From a checkpoint of a small transformer trained on Wikipedia.
Size: 8 layers, width 128, 2 heads of 64, MLP 512 GELU, vocabulary 2048, 1.98M parameters.
Architecture: LayerNorm after each residual sum, learned positions.
Training: a variant of Muon for these matrices, 122M tokens, 6855 steps.
Each number is 128 + 24 x the weight over its row's rms, rounded and kept within 0 to 255. Layers, rows and columns count from 0. Numbers have three digits each. The size before them is the row's rms in percent of the matrix's.

# layer 3 attention value, 128x128, rms 0.0705, rows 9-127, columns 96-127
108:129111136099143138073124132126150112166168139159121164090130146113114123136135107154093145107118
105:102127130149114098168134088146116097125158178122121156126137134119117149137117073135162122109081
090:085109133142130136136112121170164177082124118113120087126111111161148162175124123124141163171149
104:125103140147105095140095131177089101185097115104120120161138166130106107121123161179124163158087
098:167136174134161085116089149121115157141131139113111118157137127080111139115139175170114114136138
097:087107088137108125140142154127153106071098141122109116111100106147142103164136120104151100113099
119:137147144150125112138122103096099124142107142130114066124130181125149148160129140161143108093120
103:122120145147105099075126126106118111151124166137155082122097123133147130171129129149117153146152
111:064141146135135113159122092148117135124095148113111170132112122111126165173115151097110153144155
099:142121158162178165120115142126162102149123122104150122123132126188133126123110112153083114085150
108:099176191108111098131110116133114127169125087107112115078137131093137143114135148147127138157146
103:153107144123130096156162162131112172140160179139130096118127061077137149128168128107111170157144
112:097138139103118153094169130123141108105133113143154126119154121134169117097121159093151099119129
101:143166170124128151174090107113140153168129162122128063131106127170135118140194150143107150111136
109:165118099159150134120130152128132146133150165117156134140129158131105093129111141127108126156163
128:088138136127128160108138127115152105137133117121166108135124132164139140102110094097123124114120
116:150154123119155135110130170105161100091135131144160153104180149171141121143122128138106119116139
102:135112126114143106115147101182130160146085131125119125134093119098132130116157155116116134140158
114:109126146125135108090134113158100144140100138131099141152066149119098151136148162149110135195178
122:127094121113140115133102133146112115152082096094132152143133091132144156164132137102115130150129
103:140111098138136140127128143099126133136104148156112116148116136132099110157113182169117174132164
106:127136144148112088111150120176158153119179141144161149130123119151138091115094106066125180121120
102:087150133155165124134098155140117132144112103156100169104077102091119153130119134158100123160130
094:096113113083175152137103181128147134119094160095099086137084133140121113123106167075134106154148
120:120176158111123109132109130141120095139118110110125121138095095081112172125165130169073127155109
116:130157093139137157121157171128145090109153119127151127131152144176137103093083117105180132108091
094:131123126116139094135148097114136138144164146137179138136172167140104112117181136125114173141123
127:151121095163128132124146114134145110110129162138138141103136158140122117098099105104134099072117
097:106116125122115093137107138139134142174147149094153121119162108133128169166159099129111145161159
118:134163119108118139157120113119132109116136171163155094089161141140160148138091100072137122117112
105:100161136143114138119120141121098101107165101105104119120129060131109164149138117140119152145128
104:135149100163153128150109119133136157119131127145132116155126150118110086157116176146129142152153
105:162136124161146138084160099126152101139109098146157165130130177122141125148148158173123114109121
078:096143119143148152132116105149149164150103118204126068155111116119177156111126101111110126126106
112:120108111146135147106149139095135153112130119143093154110118161155141110132093136159136093101144
111:129114128152088107122155121148133127113144120138153103147170153178122122101112110112150116106126
103:194136126149145128134156096103098138162179118098131090144157112166142097126168092110113167119134
093:114118146134103129136092149137098125136116111098129128161126142137132132122150151155121081145130
123:135112145148157113068126159120116140113103141120130155124108160135108093161108164185128135105145
100:162098139155132134126121160132075129146105169148108105116120119159108125135101109113118122132123
112:078108137078143153107155094124106148132130095123126141118142114131115141183163141137114164166115
099:136129155136121113105127156124131100103120093131127157128124145084139161124136121130141130141103
104:119129097150097101150108137124124105110138136091163110099140136144136095135128087088180144101080
133:155123115158152133105142129102095126120169162166117133126116173133115100150137154183124110106154
122:130123110138101130113118112140128129099124096092087103122140131165142123121101096074131105137103
107:095118139145149172125129150082115132130157138157127091110134046130163127138110141135101155139138
100:128136124110119159133135116149143158179098069095091103136105093118132147161152099109097126151114
121:128107091123116131119171110093147130106110158144146104101154156161159095139111108117134114090136
115:134156125164123127112167117102107091159142138148159127108105150117121123092094109146136124091125
096:141108131111147183156115140147108126132108161176135118098111134125135169122118159153175168138193
109:074117114129154093187138143144153127145131124125146132136097089104116139113137095082093119167134
107:126160137141139124126168086129122177095143152113157144130150149143146105076115109130127121116129
107:177115100168116133132165122106152128131161161130159119146118147147106134130098124118149159107102
106:176095100131157168152148123103135116079132103132157120110168140141115105117120131128143144115105
099:102095127117136111190117148144144104147153090142145129119105122121134168146178107139132133121099
091:144145155153145127115142133137152145188084105131146080148131100142123132166169131124130110120143
093:125157136124102163137119122122123109146138183145164119165114167092132101146080095133153132116147
084:095172135140141120131126133097110130137139147148167104116109108124113153148164114144114134130138
090:119175123115159125102122139124146123127146153151146079132111141093115099106136152145108158126111
092:152148161118145128140145110105108129149132165143161151122151133128078133106178135085113116144199
085:122140085122099094153134148140127124104126127148105125154134134107130146152103108099135063135126
098:154076133142174122102119104126120179159136112144127148137123118089100089103112168129126135107105
080:116126140127116153107119102155114156115159094117120135152083122172101109176106108189135176106120
087:126144151113158133134128156123146103126091066117134093145115122129120121131121075143159121128149
087:128145117162141103161124122130103160131091106135163121140125101125114117179147167126116140130161
086:138117112110141109139153079110127144145145112159116098136141114127117149137133182080171168142105
099:117125075116107164099105106163104151138127139097107153126099149112129126126134155118135102156122
079:097174117121165115130141103107102118101195125137156149080154135139122161168147146142117134155100
088:148127136116115144114143150119121113103124115145113137108135113119112113103119162158144156125120
094:144138163101115113117135130137109145136149068126120116096125131115105119160163108096162114157101
091:132128091147127127180136134121135161139094159067111102143098107125080144123106129138128124138106
087:116135130166112123147141121153092134097144102146102083145174163160123119095158167121107164118159
093:095130145158138176125116126177160112094128126148130155126126114129078124120118106185133142162101
094:169128079116148123121115143106101180091147091128149080140143154157137140145106124111188138145095
102:102131096102132124131123081132105100101136140165165144116135144117134129110092129157118086081137
095:157167147104151162088085118087158109136043155135094128122144119133141117111115123166160127120128
082:147124086133113146088121111119129125124088138131127100110134145056125080119129131171124143132126
095:125124118139055134098096149130117116074155160102133123116102120167133142160095109128102135139152
091:160171068102101155117136116147112136160119163119068137132132172127141107139135140144129111139121
095:147103184096105114136087104150135139147160111139105138099108131165099173125095075123113146146146
090:086116097150117145110163126134100132074104120119111127164121122099141127167108161189123102151143
086:158147110137129133128129129131115109080141149141124101119096084120137113145135164105104146133170
093:121141100155131155088097148136154084162119122149175147172166124149108124115132116155093120103098
106:101103134097149168158096131105150141126133110145125136152135121151152153128149168118157111115143
096:159118121134120131101094114146145132138149164093101079102131107157142126121084141142102127144089
094:127131122126181169073149066133166105124162102147132140123115100121100100109078082174155101119139
090:123124112147122142160150118131119147100132143144143147127129134112141136161081163072106148124138
092:115109111129160106125084075132134118089109129141157142139157130133114151114062083101133132144123
095:127122123138094064192123155124105127151130133119151140119106109132131181127100175128122131122141
094:129115152134123108120142105098155149176050141122148097159167183157117133149169145113108129156123
088:092152127145168087112140170151151091115156105144156071120104083132115138120138150136121147140108
083:117107133125119145091144071125152113156113156109125107122116077137127144143159165172144110101122
103:114120156143114097101139119151125166138133119134133087126126151154132129133079163181128146171136
101:108147096107135155108101097111115157083120099079122128137098072166153092090120168145142155101093
085:157133146155059180097159083139132132137133150143118132125139119134125151124156143138139112151133
091:173128121152148133128113123111136138145079116146107132115177140095148129087134147169104129114180
093:134107140162095177180118129150167130163123139137144119166160123092090098133086141155121103125142
092:162129124127163115144100131105144152114118067121119062158167117115135122168111121097140135160123
088:140113112127147137108106118160104116072084130132166151142109122132133144121113163071084139144142
095:115131127147152123103153178126096136102153126109126159118175109133083087144151120085143132157094
086:125144080085143112088126126108146137131125163145114124116133146128101166144117131127170142105124
083:151151139173112107062128134156113146087123132142129079096140151120129082109137145141169127146128
087:146112119118200165144148070133131118126136092113138111172105119130124133132100171158127131098120
092:152138122138086177127131120136155112144132111074120139134164093084122106167144140163068146096145
089:147151087161155136152141127127122122111148102173146087159125167100128124121098081154117135136122
091:129096157124145121118138124159088138146185113162097128138126121132153142147109140110182118140118
097:119112103180117120116133130184134127111111110104118204151153147126139144128114153119115105143138
090:104166139148160127133161123126151092088118163176124169163131111156090139134123170119143120067124
088:115114124129116093108130148111089136141107119141122107140137130118164136087138119127132155141175
106:086101154170082174134133123121139113108106140137131136176142098111130122110083162132110111118139
085:132109118150126144101135173162120147109128123144139132097090122135135134110172156058126119145091
088:144098107125117137083076150115150076129127130142148134130119170130140081143116161104144110154132
091:138113108137178109137142107153100098074140123126123171091145101166146111160145107148102092088115
087:147127132100139081120079121157164134134114132132105164110146125176124072163137133100125163114160
096:109172108111117131118130107123135135128129161173149083104121158150153137105117139155107074099136
083:114152145123096081116146093119172132128135145136103152116133124151139154135135114122132146149121
088:170091101117151134120152157129126141151178098130128114128110129136137150119072128139129112095137
093:161125111140144124197155147097141153129139183132122120117120129159134132130137130097184139122103
101:138080118134091134106123091137176088110152141117158130145133137115151169154101118155125126141122
# layer 3 attention output (transposed), 128x128, rms 0.072, rows 9-127, columns 96-127
109:181136132154145106173121110110084131189093136135158104136114085167104127141126102107142122134136
109:145127126113121132125131114119139117140131099121134157155173109141142132145119120071146140128151
098:107150126135081152171149112113114107129142145150098137161126133069128167146114078104119102094128
102:136117119111146130120119170129150149131133087123128097118124100137101139152156166097112112145170
093:125099096124154121146139156130164120133091081159144155119119065111107102118151110124128132193144
111:106160143132114136112167122157087118140158172137135126135133151115132152174104122180082124105114
117:168149105129116132070090119139119119179072139134092165167106159137104136110100155197079129160137
103:152154135193127126140116152113110153146108103133093179137144145094140108128098119141128124106095
095:129112122087112159181134148095116163113148094129117105086119120096126095072150152115158169156158
102:114108088122147068143169116156116144141151173120156145147122133101139131122127145159147146138119
101:156112119154095164066164141106111115068105085163132122133142126138140097108124108113126123121146
102:084138127146138121156084110122156115125068167136132147168123148103092120105155122134116144118123
111:120143144115139100144140104125121133104131154119118133115133159145120111078128077112129122140103
110:136102076134140112148125113151078096094108140156138107117179126102176139123101135184105112117138
105:139138168120153115114115122089112172093117136111106145143150097130111119128102128168113167119153
113:162166155162123130156158148139112152133126136122114129101146100162130090126109110123148123109097
112:098128136160122111149149089128124155144124147127108098130079165135141116125098103130146138156142
102:083130153136148132128104145155143117084164118133114140136119150090114151159098121166134109089141
105:156094134120175187156103118122145116123137137089130133100168112137101131134153115098162152131153
118:102150140129110138117161126139141106120152165131118126144092152100124095104122129179094095131113
114:147178156132131139145132107151105132140132146070133110138076175154140123092102149186104108142116
120:145171098141142176134125125091123137077118092128115114126152101121149157114131114104188102102137
109:128113153147102113157148138116134140145131096123111109134142135107131101115135164141138125140139
127:122161134148089130127167101136103119112138155090110125141128135111087116114142148235113150107141
103:132127118104177145124132125120135129122092164181142111152145129137146122119146141151162147160183
103:117149159123122086091135133093148135127156165136132151135091139142118126177120137095085102137111
093:188094165111144138111117123147108117106121108093141151141121090133128130146091115065110105119129
105:155151134139135124116145143100089124163126135121114146141113140169113117155094132136141122097145
098:149131101097172133114154076149159133089114127105168131181096113076134122156137155164120157117114
098:109126114171121137116156159121141116131119127132139138160137116121119099109133105098139121121115
099:108144130103137150160144113129154146104182114144140111130123150122133104115169100156138115134100
098:113098160135111111087094183123128109160130172116098147147071147084130158163112145133102103151140
099:146143163126150153096111170114096120121117132113160127123101108128124123140069119117131157132148
094:123173088165136106115135131143128143133108138105141136134115110147137155147096160196144125125113
114:124135124129099116180156096147103127170166131131100101129071160136090132138106130167134138116131
110:161126116139165117164103102089130127114131130128129169114135151151127147101099086108138121088144
113:118114140151122132178085138154123123121093119151156122122134135099131135142122123063129114126136
087:112104129129136132149147134138141130155167081122114157105118140138124136134093116130127135155114
118:136154113179071151156149081130100147131126118116113110145113157079156124130081129167115134119151
108:112134131136134112151113117114117143134134122091125169153133175089118148184092146125150133084133
107:132117159121077130144117104097157114092151133086136118129122118081127121119160106053124122155109
102:136129134148117149110139130101134109188135103128128098122118122152138139096139125074162125111121
105:129140156115121135099166133140115152148133093126108132150157097131135152141128102082116095141128
113:102138153148120125131134142091141148152076150141150097136108141125124115153098162148117140102158
125:118163150157094174126136110122148093119156163159125153156105138145129125129139122168101131108116
130:128145091139124135178133127165129125093150190155137124145105190147138124108129121141138121094119
089:124126134124118153150148112136111105122125144150171083111132126120140128164141134179115080075119
104:115173133137090126095189157146127131148131165134130141133115148134116139138091124162073119082077
111:108148122148108143088172205084135138151088112115123137152157111179129091121099146137126124140111
091:132092145151167116109110088132141112125136155110115102159122157120084109117132123078111102119151
088:141141171103158124132065135134131125097132123126119135111147121137147145074169168138155178148131
111:122129133129120123145145168117160159155115069102133175090128092130136113150126107051135128111130
111:112157146157109128143111145153126125089095142132103146167160132156123110113155136047126090107104
090:137197119104101139123130120121138114141124191120140088127112137153172141128117119089133089076097
101:172145109138129154100107106103152093121132183142147081143105122151168128109139133154132144121107
094:127118126132132129105137161147074123100158144116153107116133110141113165125174154063124139112075
099:124145143114164186134127147170132137129092160119116119136154112131114120141138068147099140078154
089:098156128115099126114134110081148122157120116143106144133142126183101146149197159105116082151112
086:096135112101111150109113115118080119148129144145110140140164178146120107107147116134091089142081
092:164160142120093124190159106089138122145111173149105135155158127143124101088176133167130144143119
091:153147115136129146143104113174111138101128111095105108152089149098140120146111132137093102142140
101:160089104141128153107154154120108133180105131141120167103140115128144160149126175131099151092141
078:091132133120149115124144120117109154085126131107136105105141122142102140158089127137094188109133
089:146093138114124127125130140125153074121105115145138136116109136110176152123163086104143117117109
096:093145146118159102184134146122098146112118128131128153154169098148137139100154132127140128139117
089:146141131155210104151091136143125153112097106160104165085160140138117149116089099158167091116109
104:116139149138122092093113158114133129103144116135113126154133134139157113099155143156179148137114
090:153133089112111107128138135088119150138117142161087134125176114109160126201153145131135138124146
086:141102145152143136162160119133121101169128095183105117147117106104120135145147118166106124098116
098:152139141105106111138131145078132139138122144122099149073079152095140136187117123139116154140123
091:090078150135147139143121102138136164107142127145087098133141112133122130105119163095126146112118
091:135101117110130122082115127123104157117127093139124118147156115155120125118083144125151169155136
081:103111141088149149094127124139118121132104115156108113153109098165110105141100104109100155102119
096:135139100128134112135130166126109109166130149115126126187143129093132183152101139153160127147150
105:145162145109140129095102109133144141158137133101131086121132104156122101109094076166124114091169
097:122142135110094177172104156110119102108115139163132109144119133142128134093140141139116125132126
087:140115120151158098146119117136125131076142113135163112096102112131149115164131142133125107108149
091:128116136125096142178154086173138091116156168111127080076103160135110145087109102159089154126124
101:116171122102111114162138118176161126120104094115165142130113157107139113138108109131149133100163
107:125102119110138119156126151137147135120099171149129111125119139192131131143112111097119112140150
094:115155101109130105123148116175111133093104121132127123141155138086095125141165120151131100106144
089:105138164130146114135105095149078136135145133141134153139142110138103091144150127165119109105125
097:118125096144128145099151086145129121156139140123127121188113129098146119185131105109136185121091
106:101093133091150087125115120108094126118168096136114094121121141164121094138182158160120117158087
099:104118123113129113119106152114115122100118131120138133102125104129160166180094172120085136112119
101:091155128136153143135106115126174123132133120092148106097131121116097132146113097157135154135155
095:127082135131187129128100137156148173121128124145139107146159138107126096135105135141155126104177
093:086126140169151081141118129160159131098164153122125108133112164124123122126125144083135085095113
092:118136135169139084186143120112102129183130084134135110065129149143146147109082154165104117107135
098:124132117100119145112168129132107141156103103128119139179160139093100149107164166159120141136064
098:137143131134124101067129118110156133100160131152124184105159122128097139140145113081087062087123
087:124089079123117126151148096121121156151123088152114098130125111129144163132135155130159116129113
102:091127134108166113135104176158153154097101092151107134160148125143126160067135170149112191127140
105:111109150157152165073106131134125171133062100156137091153098130174152110160104146126133147115106
090:145119139124078140133141124139149106151117105148157213121108135164156110127181151137139173134116
094:151091140169149182132087168133113136160123126145126135120192134128161067103117136157154124122122
088:134135138127117178137147108106132112117118132096132123154105120098121111136127151134102153101131
091:129130111148107133087078130165151153110112133127120158172142150112092143111117144144135091123110
097:176134094114127125129105119136103110152115159117132106146096091109120147111100146104107156138144
098:146161123139109106140128135108126097138077118138162166111167113133163115161128083089112134169096
093:165099083110107176143156143146149130172135131103109124139136143120112139139135107152132119120155
087:142098107137136117094123120129155127128114120148100168155177137175160103114146136125111140136111
088:124128110136158126101117120143120106122125084128122130163172115175125162103099163130090083126182
096:129147091169117144127139078126085147152101059110130117134137104107114097153130159133101161107118
092:095086116141135110114145118168084139139109120109112103131148163081063173141104124127158116075180
086:134093113161152106146159135163099114099134133091116136098120130121156169118102119152143114111139
095:153143093154122109085134143125106122112088153149154118132118127129161104113128166133147104116127
089:156149132160114092105145115128157144162127151132130153150141083121096140117105098145141131116090
092:121114146132187104140141111141083119119143136155114105103129147162149102095142120120164153147114
106:119113118141096130109153106142112113102134089146161084149143150148128072100138140145100142114163
091:120096116114170142144121152108145123139142138131124126128105146142118096145137103137072095090125
098:146103166099103147103098121149138125101181113115142117128137124132113133142128160132161126144144
094:120129147123088080141111088113076124150166149109151142115129074146129090113133152111151116125178
096:119113151123093125174139148141135130134139091169140104139114118145142141159107109155108174113119
094:111176154146097142091097137112147123184132111116106127110106131141132152123163136174112128118103
090:157155098160187138123096156113145179135090106158132101093125166150133124119137118135153133179107
086:142117178129120109119129121121171135146144150112126125140125116134141099107078116111100104177131
096:130134158120111144186143095106138149154135140093120088170121069117120152123128113105116134172116
101:113136164171138153116121119163146116104178151111140098111126155098114134125116115164136116094141
# layer 3 attention query, 128x128, rms 0.0663, rows 64-127, columns 96-127
121:123104165115121123122131113119157169135158090135149180146149125120129138119148112135120132087168
142:113140128160157116127147132075105097111151121159082158126094131100135129115102146132129066126100
132:129144151148097151128115138112152160168150127130112113129118169104090148090149078140109117096123
132:103145137126141072114149132143171096165135121140136114184083139127159098158118143124172104128149
130:119071122157113137098131111152138096123162152139170146115123139113110131123130154091142163125154
137:105094104139160115063138123096133123048158124144143107131098101127119090117109135129107139145088
141:131151157132094115150122108099091117101101131144119132131150128161174111092146140137166092103097
131:157133102090100111159100136122083130133153138126130129156074146128137130098112146120168143149130
133:136114121103112158118129140140109122172112116105119120125114165125092145049154124116115127118127
133:153113142143103113102121107160147111125109172082151154133127156125129137099120133111099145123096
126:101146158107108095140122163087160114141123137128124120129102111130126119124076136138127102164103
130:129126083160118118164132135111123144151156098177116126135070152124131122108133137142145098116100
138:149150168154076106099080146126099111113151083150115141128156109140144084153079139131159124105094
141:150140139126113158096117150114110091147147096114118146129075131135146127148104168108105071109086
137:096144113148121151171136136135143141145108083109103127110086134125139113115133116178110136123170
135:094135127137136122115160170133105133121124101138122164085112083175155103136078129171154118123091
132:150155114114077102085134134118148089123106126117115182144102177155092159083140141082138133124125
135:116119144123098106126124116135122135122127065144108149129151113115135104117143133177117121097123
132:164121090136098121152084151129127115156180136141124123155139129114147172117165138126095100096101
143:116114151105148097127051093129097131102151133125089186120124132163115134089132144173139059132128
129:138143125121093145128130157133118127077096105177145077160129121123124115110122133204133162107169
130:132140163124138096150136125095111136146167070132142160185119142111127136131113166103122133134060
150:149093126118175145132115131107118126097111154141153116150158116128121088157137141172087112103143
123:128156138112166108095140125151148130136131185096123189143172111131133112187111133160132113116166
139:121120088131141119120163123110153144136148102124114181140155116107106130150150085130146156180122
137:132091135113101138103144123132146151135147125157096139134117126137085096091153146131153168146140
153:150132167111140127122110092108137155132191106129126130110117153148136096098111132116153097124114
130:128124094146111121132165145107109118137137116153148111125135127105091131113150096115142118108109
127:121129098138129092163115095079128175118169138098138100130128117100138134116122095173159098169158
122:140127132122112119101123105115102114121132162073145177148142115092133096079149128141119130100134
132:133144161155101101162131142115118124135131149158095171116113162139139111136135133170103098138124
121:097151114133099141147185137126142130128091144140132074110131130112143102160101101142176145136180
144:104120133169112126156130139097143103131111127131133115097097083161129148132104130126118114125130
139:129115099116115092173156159153131124112144151149157111128153081134115141102167144157154116111152
130:085085092133094134119120073141148137096125153165152113124132137160136132150133148129122157132197
147:156144112149124134159125125109155131105167081122148146126181134089127139109172111087109118090109
138:138144107138068119111083094126097113098126152110087110081134124104137143096161192136140115101119
140:127145187100151121162101170147131125124130117077082129148129165119099070147120126136131119099144
146:127140132150129147091137104156170115160181151093127173133106131116143098129154145111108136121160
146:123165181160088124100100122140126132155121095144071124134125163134082118123131093105148106083121
130:119156126154126170086159130141100120114081125166147115154165137128086145112165156102035143125158
141:105171125134147101138097111123147120098114093107144143101107207142118130139135159100120123104064
140:094142149126138089134116178147144126108112140130115141151180112132094162146102115074148141110170
129:158161134140137126097129074135159120136097158110152108133146125082123121128121132092132148110141
128:097139124107131131158132135124070128142117148106137118124167125077191116098095130150132141132140
144:124137107144117121159122133125125154097110055145134165082106170159161103141079127105162135133075
156:129145112097146104171088121129104111162167070186097141117084147125127146126115120094161072120108
149:143118089151144144147140099085173139160186094166129147121120132098137154151148144110118126133075
124:141127146110131139144131126139102121140139110154121092138112127141086092109127119163156142123152
117:142140069116150161092140111161130138116139132074125101140125106134099127097171119156146132131118
140:115139181172137119093127156140068130113112134096104155127130090123136095158124148163163093201127
129:127121123149143152179182157106103141111068114140133114124134140095116132128087117143093139176138
141:130132159145148133185100147185150164141123118086113134159136120140101130143136184146119143164141
135:153098138139114135129123115140123146131118147159154077136167055117133117093108103165082144122151
125:153138149133134147087152131106120117087113089159126113105153086166123150139141133113116111135133
135:125069107108116159174105139127120151109121155133128119129158081145095153097142115125140149165122
139:152118131138130142100147151138124108149145146124122164138170101069176138129172139173119111131160
122:128156142141150150169128118130098152124111116168111110165093136175118099137149151132119124165146
121:075158129141163103094135129118140132159141143115122185138143159158104155141116169157143095116148
149:119145125131141140155131135109086127121143104142104164132067146109152141150137115085184113149124
131:100146134114108127160144150119100107108102123151115141144115207124138139145123107142124127134125
132:133132127134119140161100147124103162132139160151116107075109084133154126100141113131124120127132
131:119100140114105105073137118119105130131170120133111116143099164150097144132115128108138109136123
132:136079086119126110136129131136137105079140118149151058104110134126145153133123142104186192143091
# layer 3 attention key, 128x128, rms 0.0638, rows 64-127, columns 96-127
125:158149125175143131142163111135086142132155092137167093134140128138136102095140128123117120143169
113:087111141140113146137114137096154109176140145133088130114092115054129122150123162181142092124138
137:108112146114070165141123154144129097171114156134140150135150144122093114129137119105125071087168
127:141108148169119113119145110160096110083098117121118148119129164098124096112124133190137138165119
137:150151058140135151096121121118109183111149064117109116142114068119150114159122112177120112150111
138:119143064135085135079122147149136125158175085159121090098163117109189129163134150150112152145084
129:132121109113133175123145137126155086115136116089128126155102109120093124134106163102101115113136
156:078125144129159084148130096102160147140083105124164119127144148129113155131157118140144140120109
130:124147128137104166115149121093119110121147109101122099096170113120145187133104075128150105139141
131:133167123118123141136107083125117134136091124126091133169150173163121128169158125121126112117142
120:077096148143104113164121104138154093144084107114122117125118093117110119144178112178127164066171
128:134149098105142117111137156112136133162150124118116140080152116091095130187130136198113094147129
134:169135125131128088123129093176078098098138077156109118141116151133132123131116133105086145141138
122:122123128117103123139108144121114116133128156170089067119123099094142118115138152113123106154126
126:097107170095137132127107170119127091116173110068142143111127146146158146102127141141097118145127
115:138143128095140118134138071116081145104121077145088134118114135155145123168088124141113163157110
119:103162103134111165117133099112138133108129129101097120122117165096139140155134093142167143118124
124:118157114149148124153112134123163107140148063128142128138113118123115152149181172113158163161105
139:127127096149112139118139129135120136158090176160118109117116080098128116088121154142110078156103
138:108114115126170082084164124103159134128168118131128126113127136116122170097149145125152138113151
116:106185178144128121119116118143147105098132073144149141109113121138150082112148157160103131160145
128:142091154163125120139155117108115135153120137100165110103167170087103162123126116115113127147174
147:164089159145120132137111158115111097163096187168120109136141085150097081115115143116107115137135
117:159150102115105134110167127160101099109109158102101157140115140161109091131171157112090144100116
147:105139095126113121159146133125157134095090112132161143114148147132132143108118105126143162088122
123:099150182140121142132122091137106137096154113177155090071120123132142121141065107090174124152105
133:116113131140085087163161100165134155123155077111130112137137128118157137134120106153089140106112
129:121134092159123131094167159136149131148097102138151105169150098130153144133118096133131100198095
129:136131149161129104147157137103131153131121119106161146095177134109142121132135119098140085116120
113:122134060148120139112166171122115083144125149106150139137168125175094137109122150123150146084144
115:122128121085171110138118105159123132120113123139106128203091119097133097140196115161111134105118
128:110125156126132127164144120131125132091109181154108150133135106177131146114067139120120104100137
153:147105092097164085103132113146117114102102099168112146101120128162129133097107166161110119114148
128:099150144158180094106162136103171142135120126111162155145141127096119095178140114127108152118126
136:143157110134163140102138110119139148068147107116120138137146111124154169148120150112116147120132
162:159104114135093175128149160123121102148129134071159142147126123145137126108144139112081071113139
143:075153172153155083135123107119155074120178104136120088105102119130120117140171140119139103145086
146:153101151142157101140147127116130084099123173109130084142108197104129149140102119107148155130119
149:123144135117127151129070141128127096094146111107138139156110107086101157108090144162132134149153
131:141121150172104136154089143163106083125117169150124127145124130114095141134115107099127090146151
132:139121152101138174119117150119144109116116141156126112156109070112119110104117124114121121154113
124:131100122107089119131105119141154138148131130094124152140157167121125133134172134124120125137098
133:109101132154141120107081136133102101099094148129142156135113159116115095101132156146100109104152
139:119127101145097134131108113164131146153139189141100127131149183106124135130111139122144128098141
124:119094115116083085106153125132133107114169125114138163146111156108164177134099091149104119124101
138:107150115113130102170103126069129194104163079128115110172131129163130138191136168114123158106128
133:123104116159096085144155150138130162111131097116123145112095129093132139124123170160127087140132
157:152114111138132099105145114114125168192134095111156135148141123068136149139109094128132112144148
126:102110141121133159138115161087090119092117124124123106097169098099112095136104138133100121117097
115:128163117139122105117119170152080109128134137127164140078152155115105089116113125123123112140137
136:120128122181148090160104139123115111118088137158096111135104150112126088168141144098105132125117
147:099103159117102145164133152113121104114105147098130193137116093160134115086117188146104091142163
149:131086130143170175142123146135095157154102111099148109099095153090096072105101114100133138117128
123:190108108105126130112151132179110083123171141109072170134118098150118130092103155121110091175139
119:156146157127096156113145141126157106087121129162103093117120131167196128105129142090138104100111
129:122123104121128115117159142111117121101103114132124116075137132127135096138092115146095112139109
121:108154125153158128133147133094128139187130087131145121145109089143109108108171108080135106156159
116:139120105116154165112133110160153145096156144136121179149103129115116174089126150143128113140134
122:153146130135154138120109076136118131078154093077087138140145155107115105103112105120086157084150
120:153144116153185104146124118130102152114136098127148114112142158093148156128098132113144133111118
127:171152150120141111136155074110093103089071166162167121141141139123132123104107133079151130125117
129:104119100100127093125128119169113170155153108108143142149111074143151096108140131118092130114093
130:083173106134105116133166114082097153126127135146141068123153129120166159101139109142135102106126
120:126166099128111106143139109109124189116153105110129113101123086139172150179093128152142145153068
# layer 3 MLP up, 512x128, rms 0.0744, rows 0-22, columns 96-127
127:147127137150131163181144076137122123124097174151166087114127110153148170138177107121131138091106
099:109153144107118085115073160159162109089118073124123114130131140123117124128126118137115145140128
092:107138121135131113109133102165134079131137117120156176166132118102106183111150127142094118151134
129:153149089151128107087119139132105087133164129147126089172128139082147124129078116138132131117145
116:154123163090167124174163126148142147124100188122150124110130084138097150136087135177116134120122
128:134124098124134147115139158134092119102117095145126117146142123130094134147077182130113118117127
109:086134110137140172147126127125164091090152151166124132120141116093140134148121147143119109087152
097:117158134158124141178131160131148147142125122132140105135093139105091151149114106121126098140162
115:174123078124157151145137171157147114187145128134146114098152152108131110110135136132121130111134
098:118083167107103091149123147132130124114101119107133093109148144150130081102124113165190137106095
093:146142159141141134087161130099153128119116157083129134125110132133116145151100079139143095159133
088:140109121161141123139129135092159111109121106155166148131139135096134101120114114150106141137199
113:121165136148149128153128153142150153091128130142087091137165147100138107108154144113143138079138
105:111124146129138112088102123124103125126102166111118136117177132118115137086116118130127097079127
096:149122156100183126162081130146136138069170109109121117168154087128148132142120140134156101132155
107:136124141091119120106133134162139118108110168144131140094192149171150109138154131096112107146096
104:105110112105138075160116140128130106119109165113147152117144150115136128119141141137129112112123
100:148108148166143155133170127122141164121123139098135142081136115137124130102051105138201120134153
106:134099148110129135151107117158179147133128109133131130157138091149134143102138119147104129116116
094:139145154117099090155128117150112152120166084109179121153156109122141129157141143082150118126104
087:120127146119148120092102129168136105111137150127143139121104102092148093101148147112150130152135
103:138086133133151138132137161114143127134206130119130118122127107107153108142110148087166093105151
091:105063151164141105108127121109102124129117175105126155118157136127158091115110113130098152162138
# layer 3 MLP down (transposed), 512x128, rms 0.0304, rows 0-21, columns 96-127
125:118080126123090096132153135109112150140143107114149138146116126107157124119164070130120092141165
095:143146123168129072110124135175128122142148120148141085126100152129137136149124140086121118168154
106:155118111105172140175145140135134136151113124131083097124109132103109143178175118090148129163128
135:110119149166125105112173108118161142103144098167117153113098120089163096109103170141136152076158
114:120140093133109119116103129103098102148110101114125146136098099130132111153127160143138123150129
123:144090134135136083150112102114131128144123131131139130124124100144142110135099121128114116133137
131:137126128128105141150125138102146113076079097163124131107115126110127119104128153165107119131139
108:129121132153134170102164115133127121096084123161156137105082148126133150101131110128148132142117
110:072107178127095093147147110115119149162110168151135106101128100119125118131113145079114163121142
106:135179113156097071129133143129122113083120138121133151111131105140129186105080137131113096124120
096:093129113117140121117107115118109166131114120105113100132121129138174141136122076125135107097186
077:164124125168120168121126130170156131124147103097147118167176149145120121104125123133118154138172
111:145101122138134126107089110199143117157126141123128151154124118177140127083135162138144122144131
103:145120116117140134113104163184111142155137146123168111146155110157093152140120151133135088160172
101:143099133133118147090118128136151142138059132139124142141146129143162115122177130157129131134150
107:106137129128130113086162154140133158116082098157147128097158124143144124135191143113161110135097
111:090154131123122098140121126082163131088158103147116146094133113144112154103132111125129126122145
103:097144125115101117150099146143122103101126115152178175130125105170125141152156102139112104186103
098:134153127107102086102132150137153097147108138140128139156111148168128159138157148126162167126147
105:143142165153117138143163106148169149151120141091108106152124117160129129065138146100141148106148
089:151183162115117107122097125107138138099112118113176173142133126101129141084113154146113113152105
110:126153128126108137094115144125169124122063146113095131144096109081126127066135142150128131144085